Weights of a small transformer language model.
Size: 15 layers, width 128, 3 heads of 64, MLP 512 GELU, vocabulary 4096, 4.62M parameters.
Architecture: learned positions, no biases in attention or MLP, untied embeddings.
Each number is 128 + 32 x the weight over its row's rms, rounded and kept within 0 to 255. Layers, rows and columns count from 0. The size above them is the row's rms in percent of the matrix's.

# layer 2 attention output (transposed), 192x128, rms 0.108, rows 118-127, columns 0-127
size [111 117 100 124 110  88 113 101  64  85]
[[187  85  64 125 133 147 128 157 136 140 145 235 102 173 124 106 158  83 166  84 103 173  33 183 100 100 132 154 137 123 156 180 128 140  85  45 183 131 152 173 129 108 148 155 122 143 187  97 147 131 152 118 124  80  94 115 111  92 162 135  79 169 175 106 140 153 142  93 180 165  93 152 128 130 120  93 157 103 128 114  83 149  82 116 135 149 158 134 119 145 137  89 125 161 109 133 103 110 103  85 103 139 126 103 128 136 120 145 159 110 150 125 126 155 100 136 110 146 124 178  73 147 137 135 162  96  92 190]
 [122 123 154 154 119 167 165 152 153 133 125 188 129 171 171 139 136  59  98 104 125 149 111 133 116  92 108 151 136 117 106 200  84  83 116 109 188 127 102  87  99 144 176 124 158 128 145 131 117 135 115 136 138 104 135  81 186 129 134  75 105 136 114  84 221 146  91 104 146 168 112 138 198 113 121 151 167  61 103 153  90 127 100 140 139 131 136  69  84 139 169 118 139  84 182 111 184  93 157 118 101 117 170 143 177 131 136 155  85 129 106 129 123 172  97 172 180  92  98 137  76 140 173  88 167 135 136 180]
 [165 118  68 152 151  52 141 177 122 126 129 186 174 149 138 116 124 116 107 152  49 181  93 148 108 121 105 142 171 139 156 139 127 110  89 135 105 124 154 101 145 155 133  98  55 154 210  89 171 153 137 135 150 135  59  66 143  79 130 149 171 148 178 136 133 144 115 124 136 157 154 175  97  73  69  71 169 111 114 147 119 147 118 146 140 146 101 113 132 135 105  93 165 167 101 144  80 126  63 118  98 152 129 137 100 146 124 143 113  88 153 134 157 163 116 150  85 176 139 113 122 197 148 120 179  86 123 107]
 [105 150 115 175  97 100 155  88 131 115 174 101 140 173 190 121 134 132 131 106 125 142  91 110 114  99 115 190 165  81 156 159 120  83 101  94  73 136 160 132 161 111 147 105 105 112 140 117 119 166 164 178 212 127 141  86 190 145 123 134  70 147 139 164 179 117 120 177 102 116 145 124 142 118 122 126 141 152 115 173  72 145 103 153 109  93  87 124  81 123 155 100 139 145 123  53 126  57  92 130 107 136 147 205 114 167  93 168  63 136 133 119 141 140 113  91 122 146  74  55 103 165 129 163 158 114 130 170]
 [ 98 116 137 152 110  94 107  79 120 102 189 131 132 146 180 137 154 105 123  75 131 121 125  78 129  76  89 145 136  70 166 133 133  79 112  89  67 115 174 149 175  96 119 100  92 141 176 126 124 194 182 157 178 125 141 120 156 132 113 188  38 150 133 157 125 137 143 158 155 120 128 137 134 129 130 126 141 167 106 130  86 140 161 125 108  90  93 128  95 160 139 136 120 174  84  77 107  83  71  99 103 141 160 157  88 154 101 158 102 135 197 133 118  95 107  95 114 146  75  92  75 149 152 154 133  90  75 190]
 [170 106  76 108  71 133 135 193 117  88 117 159 105 155 129  99  94 109 156 219 127 121  89 181  81  86 141 143 125 171 156 215 124 173  80 157 145  96 132 103 142 125 205 132 144 171 127 102 139  88 110 131 115 146 130 110 135  81  86  86 176 121 142  86 176  72  87 147 112 147 170 150 111 141 108 172  95 107 101 158 162 107  80 132 157 146  75  90 151 146 138 150 120  82 174 168 152 102 149 131 143 109 103 128 175 103 110 171 119 131 111 131 116 133 133 133 126 118 146 139 179 120 140  95 209 133  95  96]
 [ 97 132 161 152  71 128 179  79 141 102 170 105 130 130 158 141 137 112 134  74 146 111 137  87 105  80 113 152 142  67 139 131 124 109 126 116 107 149 167 118 143  75 162 109 127 104  88 170 137 132 152 192 190 148 159  70 189 150 120 121  59 130 122 171 156  85 137 171  95  80 161 142 145 149 120 157 110 148 169 140  61 140 181 153 106  90 100 131  80  99 158 119 145 133 117  38 151  62 119 138 122 128 163 153 130 135 100 158  67 178 131 130 136 100 101  81 148 157  74  74 128 181 117 116  91 135 121 115]
 [118 106 130 134  30 137 167  54 142 137 153 135 132 149 190 113 159 108 143  30 114  94 133  66 150  97 111 123 123 117 131 120 162  79 121  57 144 101 148 193 134 103 136 127 123 141 151 116 148 110 162 140 145  86 129 122 146 136 170 142  70 151 165  87 123 122 142 132 185 114 104 118 169  94 111 102 188 159 157 114  76 111 124 118 161 122 115 127  95 146 186 141 113 162  96  74 176 128  89 155 107 128 158 153  97 180 122 159  83 158 150 108  87  97 129 113 125 143  91 104  43 133 142 130 124  92  83 165]
 [ 96 133 173 182  83 196 111 117  98 119 119 125  56 134 136 118 150  69 150  33 192 110 128 115 132  90 135 140 117 102 151 163  88  98 125  94 175 127 147 138 137  55 159 160 187 127 126 190 109 149 123 140 120  87 146 131 110  96 120  87 133 103  98  75 126  99 141 144 167 153  91 107 152 159 178 145 117 118 185 115  94  76 117 147  99 138 147 124 123 139 107 117 117  83 136 123 161 130 173 118 155 124 142  79 121 111 126 135 144 198 129 100 136  74  97 145 189 106  89 147  76  92 134 133 124 146  76 202]
 [112 152 157 154 152 143 153  56 144 127 118 103 149 115 178 148 100 144  98 201 153 140 157 136 107 143 156 153 122  92  97 176  64 116 127 116 122 136  80 109 118 154 148 104 175 103  68 128  98 109 111 156 151 141 158 125 160 187 145 105 116 103  80 156 170 129 105 157  38 162 180 100 166 116 109 141 142  66  85 147 133 145 109 133 142 104 123 104  90  70 170 126 130 112 221 103 156 108 144 131 130  95 138 196 199 125 119 133  81  89  87 171 141 178 106 118 133 122 106 106 147 116 134 132 119 170 185  92]]
# layer 2 attention value, 192x128, rms 0.0708, rows 119-127, columns 0-127
size [108 100 118 101  99 118  96  77  91]
[[155 137  87 158 127  78 108 111 134  96  96 113 163  52 133 113 153 156 159 140 131 135 150 138 132 167 142 135 170 122 114 187 185 148 127 105 163 120 127 139 178 104 121 115 150 110  81 110 145  50  53 113 127 134 103 113 118 159 153 191 174  90 209 153  84  59 145 112  99 155 126  97 172 103 129 166 122 126  94 103 144 123  75 134  88 118 161 134 117  84 127 178 134 158  77 153 130 145 127 108 133 153  83 115 162 117  92 182 181 109 140 123 107 142  91 187  71  86 123 139 121  83 148  86 117 133 155  63]
 [110 141  97 103 116 159 162 115 100 136 128 107  69  90 176 157 118 126 114 147  87  96 171 104  90 124 156 102 111 119 145 146 113 131 140  76 133 172 134 122 116  98 110 160 165 159  95 112 109 130 133 167  38  90  93 144 197 155 148 145 116 120  81 132 107  89 145  91 153 118  93 168 127 111 188 197 123 112 167  94  95 102 147 127 136 172  94  86 164  52 126 165  94 111 152 101 175  93 121 126 176 181 139 117  98 115 103 104 170 117 124 104  32  70 144 106  67 141  93 148 139 110 118 116  88 154 111 173]
 [107 125 113  90 155 137 168 136  78 127  80 135  95  93 143 167 104  56 153 156 117 131 129  89 153 163 155 169 137 126 118 123 147 198 102  93 103 141 119 105 134  98 150 154 159 164 115 117  73  76 115  41  85 103 114 112  93 136 140 183 140 112 104 129  89 125  64  79 150 164  98 110 169  65 137 165 121 148 134 118 160 105 116 110 131 144 117 143 189  92 145 144 139 135 117 154 205  96 137  99 127 148  86 123 171 110 118 132 220 117 105 130 117 117 104 218 121 172 187 159 123 105  74 131 118 121 133  96]
 [121 184 112 151 138 155 135 115  66  83  73 134  98 133 145 178  60 124 119 116  93  98 112 107 141 142 187 163 106 132 114 125  71 146  86 161 127 135 127  37 133 117 203 174 148 156 145 131 145 115 120  36  67  77 149 125 140 113 166 125 189 136 124 122 106  64  86  85 173 110 118 114  91  76 128  98 104 132 209 116 159 126 105  97 148 160 129 115 177  82 131 111  92  87 121 111 181 121 105 107 119 162  99 101 158 111 144 112 126 124 124 108 101 102 106 196 127 156 167 138 149 128 113 125 117 142 136 118]
 [ 78 102 149 121 126  84 117  88 200  94 153 144 147 138 149 117 132 138 124 124 171  95 113  93 126 192 120  63 144 143 136  77 145 109 176  77 151 171 121 169 175  90  46 105 125  86 121  95 190 158  79 176 146 148  93  82 145 141  74 166 100 124 103 138  81 140 165 143  70  96  89 108 184 132 125 125 108 129  80  82 114 167 153 205 124 125 154 117 108 116 108 142 145 182 141 150 156 137 132 111  84 123 177 173 104 135 140  93 121  74 146 128 133 164 163 130 106 141  90 111 127 135 115 115  81 148 171 162]
 [127 103  99 104 145 124 142 155 128 110  93 127  98 129 123  95  83 102 143 150 110 123 136 137 125 139 103 142 138 153 107  81 156 150  87 107 107 166 133 170 129 160 151 167 122 118 158 108  97 106 120   1 119  99 133  95 131 155 140 181 136 112 114 163 118 157  54  75 120 172 127 130 145  82 133 152  74 194 171 116 180 149 106 114 153 119 123 110 196 106 148  71 103 114 120 156 189 111 144 125 137 147  82 118 199 151 126 147 195 116 145 130 133 142 134 193  75 139 217 150  91 111  72  91 112 127 108 118]
 [155 150 101 111 194 128 144 120 112  93  84 121 137 123 139 101 104 112 120 159 107  97  83 138 128 136 165 208  91 116 118 206 114 141  44 178 143 146 149  97 113 153 157 125 172 135  78 105 128  84 145  89 124  77 128  90 130 166 117 152 205 157 137 120 113 131  56 130 133 151 159 120 136  80 137 173  78 108 128 186 160 135 131 119  83 166 149 141 163 112  98 128 149 102  81 189 132 127 146  72 143 159 110 129 177 137 112 149 137  85 103 149 141  85  84 197 141 131 174  84 118 172  75 106 149 152 124 104]
 [136 146 131 172 151 143 123 142 173 141 149 144 170 132 132 113 118 155 130 140 109 126 123 125 163 147 127 148 106 152 123 116 123 146 113 182 200 112  83  93 129 153 179 141  58 108 105  85 106 111  62  68 126 101 108 121 134  98 177 115 103 121 142 118 193 150  91 130 113 188 104 163 128 116 112 102 195 113  83 198 206  90 121 103  86 147 133 113 129 175  62 111 101 124 102 173 131 131 127 143 138 113 137 114 152  68 144 174  94 144 125 146 137 225 125 147 200 112 152 130  96 135 156  98 134 145 167  53]
 [119  74 105 111 117  85 139 175 114 115 124 158 111 143 140 117 129 123 121 139 161 155 134 185 171 181  95 130 170 120  93 106 198 160 169  72 110 107 144 189 115 162 111 138 118 129 164 158  97  50  78  75 198 180 112  76 144 112 131 162 112  82 149 170  80 146 192 117 158 135  93  50 156 127 114 183 116 147 114 118 130 139 114 147 122 100 115 173 106 119 124 149 110 165 117 130 144 115 177 121 102 141  75 129 124 146 107 153 193 149 143 149 158 127  99 166  75 125 159 161 131  48  97 138 131 104 120  84]]
# layer 2 attention query, 192x128, rms 0.0585, rows 128-145, columns 0-127
size [ 80  88  82  76  83  86  66  87  78  82 107  89  86  86  76  88  96  85]
[[122 168 127 104 102 152 164 115 194 105  78  96 146 133 162 137 104 181 107 129 136 123 133 176 147 213 124 155 100 108 105 125 162 144 124 140 107 110  77 127 128 136 148 124 181 170 105 150 134 110 149 148  96 157 147 172 137 202 127 109 104 143 195 108 159 104 151 108 120 130 172  91 180  65 105 125 161 104 176  93  78 122  85 157 149  99 102 122  96  88 126 118 130 145 201 153 180 104  78 197  90 119 105 169 175 180 153 184 117 112 156 157  69 101 114 155 109 128  90 139  81 156  97 149 120 114 138 155]
 [ 41 127 146 121 185  79 139 137 107 134 175  87 142 122  89 142 110 105 126  79 141 124 146  87 157 152 152 141 158 152 158 135 169 133 135 151  98 160 155 142 150  62 107 121  68 180 155 178 143 143  78 107 131 169 172  92  97  86 143 123 155 129 112 105 101 103 166 148 140  47 128 183 106 171 157 155  95 138 112 130 194 174 126 176 173 134 138 143 157 215 111 133  82 130  38 132 155 118 117 110 102 156 146 124 111 115 110  89 154  94 117 120 107  98 157 102 106 140 125 111 162  75 139 174 106 167 115 145]
 [ 89 111 111 158 152 152  96 160 174 114 131 111  84 148 178 114 140 108  73  96 134  76 156 117 142 136 153 143 122 204 160 146 157 158 132 120 137 154  40 203 129 110 139 136 184 128 137 124 128 117 178 145 129 130 175 167 144 135 143 135 141  85  82 106  68  96  71 113  65  91 157 111 175 114 149 125  73 116 119  98 140  78 158 167 112 133 135 114 148 121 134 142  95 173 156 102 161 158 198  99 105 137 123 173 116 134  81  89 132 140 210 136 179 146 103 145 151 128  94 108 126 109 199 158 166 149 121 158]
 [101 152 152 158 139 149 110 132 142 170 124 162 102 140 144 120  50 125 102 168 154 146 162 163 188  97 195 108 150 100 114 161 160 140 155 117  85 127 154 168 107 157 112 135 137 147 138 101  79  59  87 159 189 166 112 107 138 177 138 212 101 150 180 126 167 194 163 135 139  91  80  82 153 133 158 152 138 185  73 159  60 102 155 163 127 100 127 149 108  87 179 106 165 149 160 149 151 127 124 156 123 164 143 180 134 121 162 107 138 155 122 139 136 155 136 112 139 160 120 121 112 150  43 112 128  91 135  89]
 [104 140  61 104 105  97 168  97 133 107 147 151 183 159 189 115 122 167 169 103 167 123 172 149 118 117 146 195 163 136 125 103 162 144 115 157 187 113  37  80 203 159 124 105 164  76  99 165 138 125 167 153  92 123 146 140 110 195 104 119 133 137 117  56 153  88  97 146 103 135 149 134 135  97 161 133 167  58 168 101  89 115  63 127 149  62 145 127 143 126 119 135  99 130 148 162 123 131 152 155 107  95 183 191 110 100  88 178 111 154 134 129 119  94 103 104 114 158 156 121 134 131 120 127 154  90 140 123]
 [ 81 126 151 151 168 106 116 111  88 157 144 110 107 112  73 162 104 140 125 141 150 126 140 120 150 101 158 167 154  88 151 195 159 142 126 165  92 160 204 145 105  79  94 101 121 147 156 111 122 171  50 111 127 148 151 101 109  80 137 146 131 171 109 127  74  98 181 133 106 114  99 140  63 144 112 129  85 153  27 102 164 161 182 187 155 135 113 131 105 159 116 105 116 126  36 153 156 136 118 165 123 164 107  88 123 144 144 115 191  87  80  77 144 143 128 122  95 171 107 119 164 123 101 108 127 165 145 124]
 [200  94 100 162 176 153 151  83 147  89  81 157  97 132 132 158 101 194 147 160  57 173  91 154  94 104 130 101 131  92 113 146 126 176 101 127 138 143 117 103 119 127 193 115 144  94 130 129  90 147 128  69 133  98  97 127 150 141 108 110 145 181 107 171 169 124 160 150 119 185 142 142  76 121 122  87 133  95 129 132  94 174  92 117 157 126 161 173 119  92 100  93 107 129 133  89  76 111 154 163 130 146 115 152 141 101 135 114 102 115  44 114 107 215  88 157  89 117 210 143 115 142  76 114 118 170 118 113]
 [138 151 146 121 161 155 133 127 168 147 125 157 132 103  93 144 125 161 128 107  99 207 116 155 143 110 126 129 106 110 103 161 109 139 138 147 118 122 223 127 141 172 136 108  83 181 174  97 150 156  16 129 115 148 131  86  69 150 108 161 172 137 180 180 153 168 161 148 115  80 141 119 120 154 149 128 128 171  28 116 143 158 146  82 178 117 109 160 114 141 133  98 142 121 130 132 153 113  54 166 119 146 150 173 167 115 101 119 108 136  62 132 127 179 114 169 121 142 141 153 127 137  71  82 113 170 159 104]
 [146 186 148 126  72 113 117  91 104 169 137 111 149 112 111 171  89 186 106 170 131 114 155 123 138 186 108 108  93 141 102  90 163 114  43 177  74  84 173 155 162 147  97 100 164 129 122 138 167 155 111 173 111 128 136 148 103 142 163 119 122 134 198  90 118  73 174 166 189 120 141 126 112 105 106 149 171 152 103 187 144 153 113 172 152  73 147 126 135 175 125 139 113 166 119 163 155 141  59  85 128 113 100 129 155 119 103 174 111 119  96 183 114  64 136 152  72 150 120 142 179  77 102 143 104 134 123 133]
 [ 96 200 110 134 131 143 120 180 104 122 168 108 115 129 134 142  71 145  98  92 186  86 189 106 147  50 149 115 130 124 166 184 155  68 177 123 152 102 158 164  68  84 157 135 142 108 177 113  74 113  81 109 176 158 134  85 122 125 156 113  87  80 128  85 118  90 150 130 127 127 102 173 131 124 118 159  97 152 107  83 175 129 102 141 148 104 110 116 105 134 129 104 148 162 103 167 183 133  96 147 124 137 173 148 153 114 155 161 161 150 179 132 157  55 143  96 174 194  55 104 116 134 140 121 116 135 123 100]
 [ 61 146 191 158 107 123  95 131  97 139 170  96 141 115  82 162 112  92  94  71 130 104  95  25 175 138 144 110 127 112 165 128 144  78 127 135 119 141 174 126  83  96 130 193 136 144 176 128  91 177  92  93 160 166 155 124 151  48 167 128 146 136 134  94 106  88 121 122 136 110  84 111 118 144 162 166  92 156 122 118 177 137 177 188 125 165  89  72 151 140 151 145 127  97  67 130 156 128 122  88 131 156 115 102  88 128 117 154 147 128 180 120 181 109 154  90 134 115  86 106 117  98 157 151  69 155 110 148]
 [161 115 109 127 176  79 134 116  83 106 162 103  83 166 145  95 165  95 170 157 175 158 154  96 168 197 109 123 108 148 129 138 176 109  67 108 160 112  98 126 158 153  91 165 153 119 102  88 109 145 127  66 129 103 191 105  91 135 117 189 110 164 180 118 105 159 117 161 134 109 117 162  68 152 135 104  58 115 111 178 139 156  95 144 113 184 138 181 203 139 131 158 140 138 134 120  72 135 127  60 118 127  97 137 117  89 155 137 120  79 120 126 111 146 100 111 173  77 144 131 133 122 135 153 137 101 116 215]
 [137  92  96 119 114 109 110 110  87 146 137 147 118 128 129 110 179  89 191 152  95 122  63 128  97 152  92 141  90 139 107  77 123 113  81 145 137 139  98 161 185 198  62 108 113 110 118 172 183 122 188 174 109 100 159 144 133 130 114 110 106 149  81 174 137 153 135 135 190  90 175 186 160 170  98 163 152 125 164 119  97 107 138  76 135 167 142 137 159 167  60 160 164 127  84  93  91 144 135  85 147  93 107  58 165 105  88 168  99 125 102 121 123  89 124 147 105 103 102 156 184 115 149 114  94 120 155  99]
 [108 128 154 143 127  69  88 134  84 157 133  87 107 100 114 110 163  59 150 107 125 100 117  94  63 125 123 134 153 155 185 110 115 103 136  60 189 127 159 172 147  57 100 164  74 115 126 135  85 168 141 117 146 108 158 106 162  87 120 118 103 104 156 125  68 164 147 106 199 123  71 157  85 181 139 120  94 172 147 148 145 145 195  83  92 165 139 123 128 146 152 172 142 117  82 152 125 143 108  97 174 105 121  44 124 126 157 156 155 140 129 122 152 113 163 103 118 105  76 101 171  98 124 110 114 102 102 175]
 [144 118 125  92  96 149 163  99 122 145 143 122 154 101 114 128 101 111  99 110  90 110 169 222 200 120 105 146 188 125  91 139 133 151 144 162 149 123 146 192 114  73  81 132 157 199 159 128 127 124 126 112 110 129 139 148 146 123 169  89  91  97 115 144 137 136 192  85 179 131 179  93 146  51  87 119 129 104 140 111 110 120 174 121 183 134 107 139 130  81  94 119 133 129 109 137 212 145 110 150 136  86 125 104 145 193 144 187  75  94 181 166 129 101 111 171  94 168  67 147 104 143 120 147 149 121 136  90]
 [208 107 102 146 120 142 127 102 128 123 108 140 150  72 121 119 140 161 154 141  67 179 118  93 162  97  87 152 117  93  90 110 121 160  51 162 129 111 115 142 130 164 110 115 116 142 143  92 130 135 136 127 110  49 107 107 163  85  66 144 173 146 105 166 141 103 100 120 154 159  98 107  91 123  97  84 169  64 144 130 130  94  69 115  77 144 166 137 169 120 125  97  92  78 142 106  31 139 203 108  71  97 164 147  84 105 116 122 135 151 129 102 131 148 121 125 160 109 196 146 118 158 120 142 161 101  92 168]
 [109 108 113 116 184 148 125  98 189 115  88 163 132 142 145 125 140 156 166 168 104 146 105 194  94 149  98 153  83 127 123 115 117 164 178 120 142 119  94 107 142 197 179  79 157 101  65 137 147  98 130 120  84 107 103 130 104 202 123 117 102 123 115 112  92 175 108 131 107 137 207 150 130 111 108 157 152  64 127  76  90 116 164  55 129 119 134 146  76  79 132  84 163 140 192 107  94 108 183 145 140  97 153 170  91 118 134 124  64 118 110 140 130 176 140 164 128 151 138 169 130 165 114  75 172 114 163 123]
 [151 112  99 135 157 173 190 148 136  90 106 141 148 150 182 104 134 136 155 131 123 154 157 163 117 126 147 158 113 144 108 107 139 118 180 148 149  93   4 125 127 165 115  97 122 106  67 149 125  84 122 138 128  73 115  98 108 170  85 107 137  96 152 168 144 134  88 175  47 115 154 121 128 123  91  98 131  66 135 120 112 145  33  98 137 138 134 173 134 137 106 122 112 154 179 110  90 163 154 143  82 126 145 169 135 107 122 138  80 174 132 140 147 109 110 122 168 127 228 141 119 175 123 168 138 127 179 148]]
# layer 2 attention key, 192x128, rms 0.0567, rows 128-144, columns 0-127
size [ 90  97  95  87 113  95  77 101 101  96 104  97  93  95  97  96  92]
[[152 118  97 105  77 116 169  67 129 134 120 174 118 116 190 147  98 204 147 149 202 141 160 168  43 173  97  74 107 129 128 157 111 141 163 104 184 124  96 155 115 130 123 132 171 124 116 117 108 159 159 154  78 120  60 139 100 146 121 167  57 107 129 146 104 138 151 121 104 142 155 130 207 140 108 143  77 170 157 101  84 161 141 152 192 143 116 141 113  78 124 114 163 130 134 142  90 161 122  96  94 104 118 134 155 160  86  88 140 131 106 146 115 132  69 148 137 195 137 119 123 155 111 114 124  99 157  68]
 [139  67  78 112 219 114  67 100 129  64 118  94 113 106 138 152 125 139 119 212  96 132 144 201 190 150 103 105 104 122 105  99 121 139 158  96 115 101 179 123 153 152  69 105 121 117 117  88 133 147 137 161 161 128 121 100 102 158 109 120 130 142 146 127  91 168  47 105 142  97 138  91 148 122 152 106  95 110  83  84 216 130  95  91 141 158  88 118  95 149 166 114 120 148 115 135  91 182  82 156 193 121 101 142  90 122  95 132 128 132 162 162 147 163 136 104 146  85  80 129 111 129  96 141 141 148 120 176]
 [112  63 132  95 111 121 206 116 116  99 127 176 130 146 173 109 115 192 181 164 115 121 142 193 115 144 119  68  60 118 112 162  48 138  72  97  90 160 106 160 143 146  78 169 121 153  76 177 158 128 155 143 106 156 118 161 148 114 103 147  84 146 132 130 106 138 125 134 145 155 135 151 125 121 130 117  83 149 187  96  39 161 131 195 156 170  94 126 173  84 143 119 143 158 183 150 144 169 117 161 107 122 166 128 160 158  91 127  85 155 114 165 122 135  90 148 132 132  89 148 125  94 116 150 140  82 114 153]
 [160  79  39 135 106 142 148 111 176 139 101 132  89 151 146 101 118 148 141 209 149 101 111 136  95 110  77  91 100 188 108 135 124 109 114 105 139 185  97  73 108 189 141 122 124 110  99 141 136  87 165 172 153 134 145 118 102 135 160 166 103  89 150 151 130 108  45 108 144 156 155 142 131 144  99 171 146  96 172  96  82 127  97 159 176 131 160 120 163 131 142  80 100 142 200 130 116 127 138  99 117  57 134 173 195 169 128 103 104 150 103 124 152 166 134 142 124 147 115 131 181  97 127  71  84 131 188 126]
 [120 154 155  83  78 172 134 177 113 151 107 176 130 112 128 164 141 128 106 114 167  76 104 142 164 112 121 109 122 125 128  97 133 154  83 102 178 117 153  98  90  89 155 135 131 147 136 153 118 116 160 132 106 178 111 106 126 117 137  91 108 112 186 144 179 106 159 157  93  18  60 159 159 152 142 175 131 100 118  83 103 160 139  80 146 155  88 165  80 137 124 175  84 149 136  80 174 104 109 115 138 116 119 154 156 122 201 139  95 133 122  55  90 128  43 155 180 115 104 164 112 156 148 135 116 134  91 166]
 [112 120  70 118 175 112 117 109 155  39 183  89 132 120 168 168 170 178 131 189 137  86 188 133 165 155 117 119 141 149 159 136 132 120 214 102  98 114 138 106 131 170  47 123  94 130 110 134 123 106 110 114 168 133 110 137 121 155 173 143 129  87 140 105 106 163  88 131 160 105 153 130 119 119 125  88 117 157 138 128 161 124  76 108 123 121 118 123 154 143 138  76 127 155 112 152  40 112  74 193 167  81 114 201 154 122  88 104 135 160 157 176 153  84 130 139 120 163  98 143 108 140 131 128 128 171 196 100]
 [136 152 132 199  91 144  62 159 130 121 139 128 195 127  68 188 141  90 114  62 156 143 147  67 123 105 122 163 145 123 170 125 116 105 101 112 140 103 113 117 101  98 168 107 142  95 161 174 154 152  92 115 159  93 202 147 158  53 158  82 150 154 102  87 168 117 167 118 158  86 104 103 110 135 106 121 135  94 104 143 189  96 129  60 119 139 145  71 157 168 115  93 126  97  97 150 153 104 170 123 101 142 137  94  96 117 165 107 148 121 127 100 121  71 159 155 124 107 201  94 136 172 118  94 124 162 168 146]
 [167 106 103 151 127 141  70 146 151 103 132  43 140 158 160 120 158  88  66 106  71  89 168 127 142 148  94 164 192 145 141 130 125 149 123 135 123 144  88  80  83 126  87 106 161  90  95 114 121 148 114  90 133 132 181  99 180 132 183 115 166 114 123 129 141 119 124 132 145 187  79 146 117 124 121 121 173 148 114 163 180  64 136 146  79  86 188 119 127 221 104 154 111 162  96 157  98 201 152 116 158 125  97 132  80 111  95 127 124 104 159 140 154 126 165 110 141 132 179 134 168 147 148  71 100 158 107 141]
 [178  89 125 111 109  91 165 104 155 122  95  88  96 120 133 148 125 176 149 179 139 150 129 173  88 162 177 115 132 149 136 115 124 154 205 160 154 146 127 142  91 168 106  83 144 138 151 104 124  90 139 131 151 166  53 105  93 190  90 158 134  86 138 168 119 147 135 152  73 119 184 150 174 138 151  90 133 145 154 117 117 134 120 153 145 109 152 175  77  61 150  85 142 155 139 136 102 183  77 160 124  92  84 193 190 135 103 142 138 168 129 146 165 115 109 101 108 135 127 100 120 150  70 119 137 169 158  40]
 [105 114 141  68 186 156 111 126 153 143  90 114 122 159 130  71 158 172 145 161 125 129  64 157 128 120 165 104 158 202 110 105 103 122 150 129 151 134 155  64  99 218  98 129  73 127  88 108 131 105 190 157 123 145  98 126 101 173 135 185 108  93 156 139 104 122 112 122 131  57 181 110 115 167 151 120 146 135  96 118 119 175 152 150 142 131 116 225 118 104 171 121  88 211 165 119 132 146  96 126 151  81  57 187 145 135 126 148  72 148  98 111 113 143 124 114 117 134 145 119 162 116 122 149 120 139 148 134]
 [163 115  95  72 197 101 149 110 117  83 107 104  83 157 194  98 116 183 107 195  99 159 127 190 136 121 160 148 165 167 133 130 156 128 159 127 117 141  85 139 124 132  97 117  90 111  72  87 117 102 185 150  97 129 127 152 140 182 133 154  69 106 126 184 110 141 145 103 137 135 176 127  99 124 111 109 111 153  95 109 118 115  94 140  86  92 127 202 127 104 142 110 100 181 199 159  61 128 165 150 179  88  97 192 106 132 105 144 130 160 132 135 122 155 145 105 109 181 121 116 161  83  87 148 185 147 140 103]
 [ 87  86  96  97 108  89 140 129 126  90  87 122 143 117 108 145 127 178 156 170 137 133  74 185 133  69 135  77 126 136 138 100 116 142 111 133 116 112 140 106 127 100 152 147 127 104 134 117 120 198 129  95 151  64 171 153  55 150 148 101 132 194 121 149 141 145 118 148 114  86 128  99 177 129 138 170 101 152  69  53  86 208 128  88 170 129 123 134  73 163 103 149 147 188 117 163 113 119  72 141 191 114 157 121  99 166 113 161 158 136 129 145 113 169 113 173 130 149 117 133  51 119 108 131  98  54 136 110]
 [156 161 190 192 119 117 119 142 113  91 175  93 152 128 114 148 114  80 101  86 117 126 172 103 140 115  98 181 135  63 148 103 133 144 181 170  76  82 105 142 136 102 156  96 126 168 179 142 124 108  69 115 134 107 134 113 132 116  67  98 182 181 133 141  93 107 140 135 119 144 108 124  81  91 176 141 138  87 111 144 137 106 136  91  91 115 123  91 111 171 115 147 145  92  64 127 145 144 114 144 149 200 149  72  81  69 131 126 111  77 156 152 192 123 164  87  86  82 144 130 102 147 117 135 129 157  59 174]
 [140 139 146  99 158 108 100 110 136 162 131  95 112 128 106 139 149 148 171  90  99 152  96  99 165  58 186  74 119 111 148  97 175 107 118  97  95  96 141 137 157 115 126 135  85 117 164 115  93 197 120  43 155 134 174 145  95 163 109 111 191 157  84  83  85 153 169 137  63 105 160  85 126 107 159 155 141 124  53 141 113 125 121 111 109 134 134 161 127 172 143 114 141 130  98  96 161 147 165 106 169 113 153 100  74  85 105 176 135 150 159 167 139 191 141 124  96  93 118 140 112 105 121 135 127  49 144 204]
 [ 84 112  66 144  96 102 158 119 166 129 159 122 120 133 200 158 101 164 182 129 156 132 176 103  93 127 105 166 123 116 157 147 151 145 192 122 134 126 147 110  79 173 150  94 134 125  93 141 169  80 152 170  65 128  56 138 116 112  89 167 131 121 111 124 131 143 137  96 200 162 133 127 107  89 108 116  66 108 175  75  66 109 134 173 144 126  81 145 177 121 132  58 118 130  93 146 117 106 109 102 102 150  64 127 165 141  67 122  75 183 122 137 138 116  87 113 131 171  93 127 135 127 147  94 153 102 143  68]
 [118 140 163 196 101  83 162 142  71 160 130 144 110 132  61 148  85  86  88  70 141 104 109  78 140 113 122 134 155 136 183 144 164 122  82 151 114 109 161 126  97 152 156 121 173 115 148 149 185 161 117 103 175 117 171 155 200  96 167 103 157 173 102 120 194 110 115  82 142 149  86 185 153 166  99 125 150 147 113 139  95 116 147  95 135 130 154 100 120 184  74 141 103 131 126  76 143  21 154 171 123 152 110 136 133 127 176 120  84 120 114  99 103 127 135 170 106  79 159 158 120 119 147 173 139 120 116 113]
 [116 150 156 141  81 141  85 209 103  98 166 149 198 111 133 145 151  39 119  24 105 104 117 113 127 113 147 162 132  69 117 122 138 127  91 133 125 126  97  88 142  74 144 142  85 157 103 158 109 152 101 129 105 160 121 116 137  85 127  82 136 183 132  73 161 120 124 132 166 152  76 138  90  95 131  97 119 127 181 150 179 121 149  92  89 164 137 101 167 164 113 135 141 103  55 129 163 125 146 148 107 189 147  67 102  90 135 137 170 136  91 103 125  98 102 131 126 123 110  65 124 129 124 100  82 123 127 181]]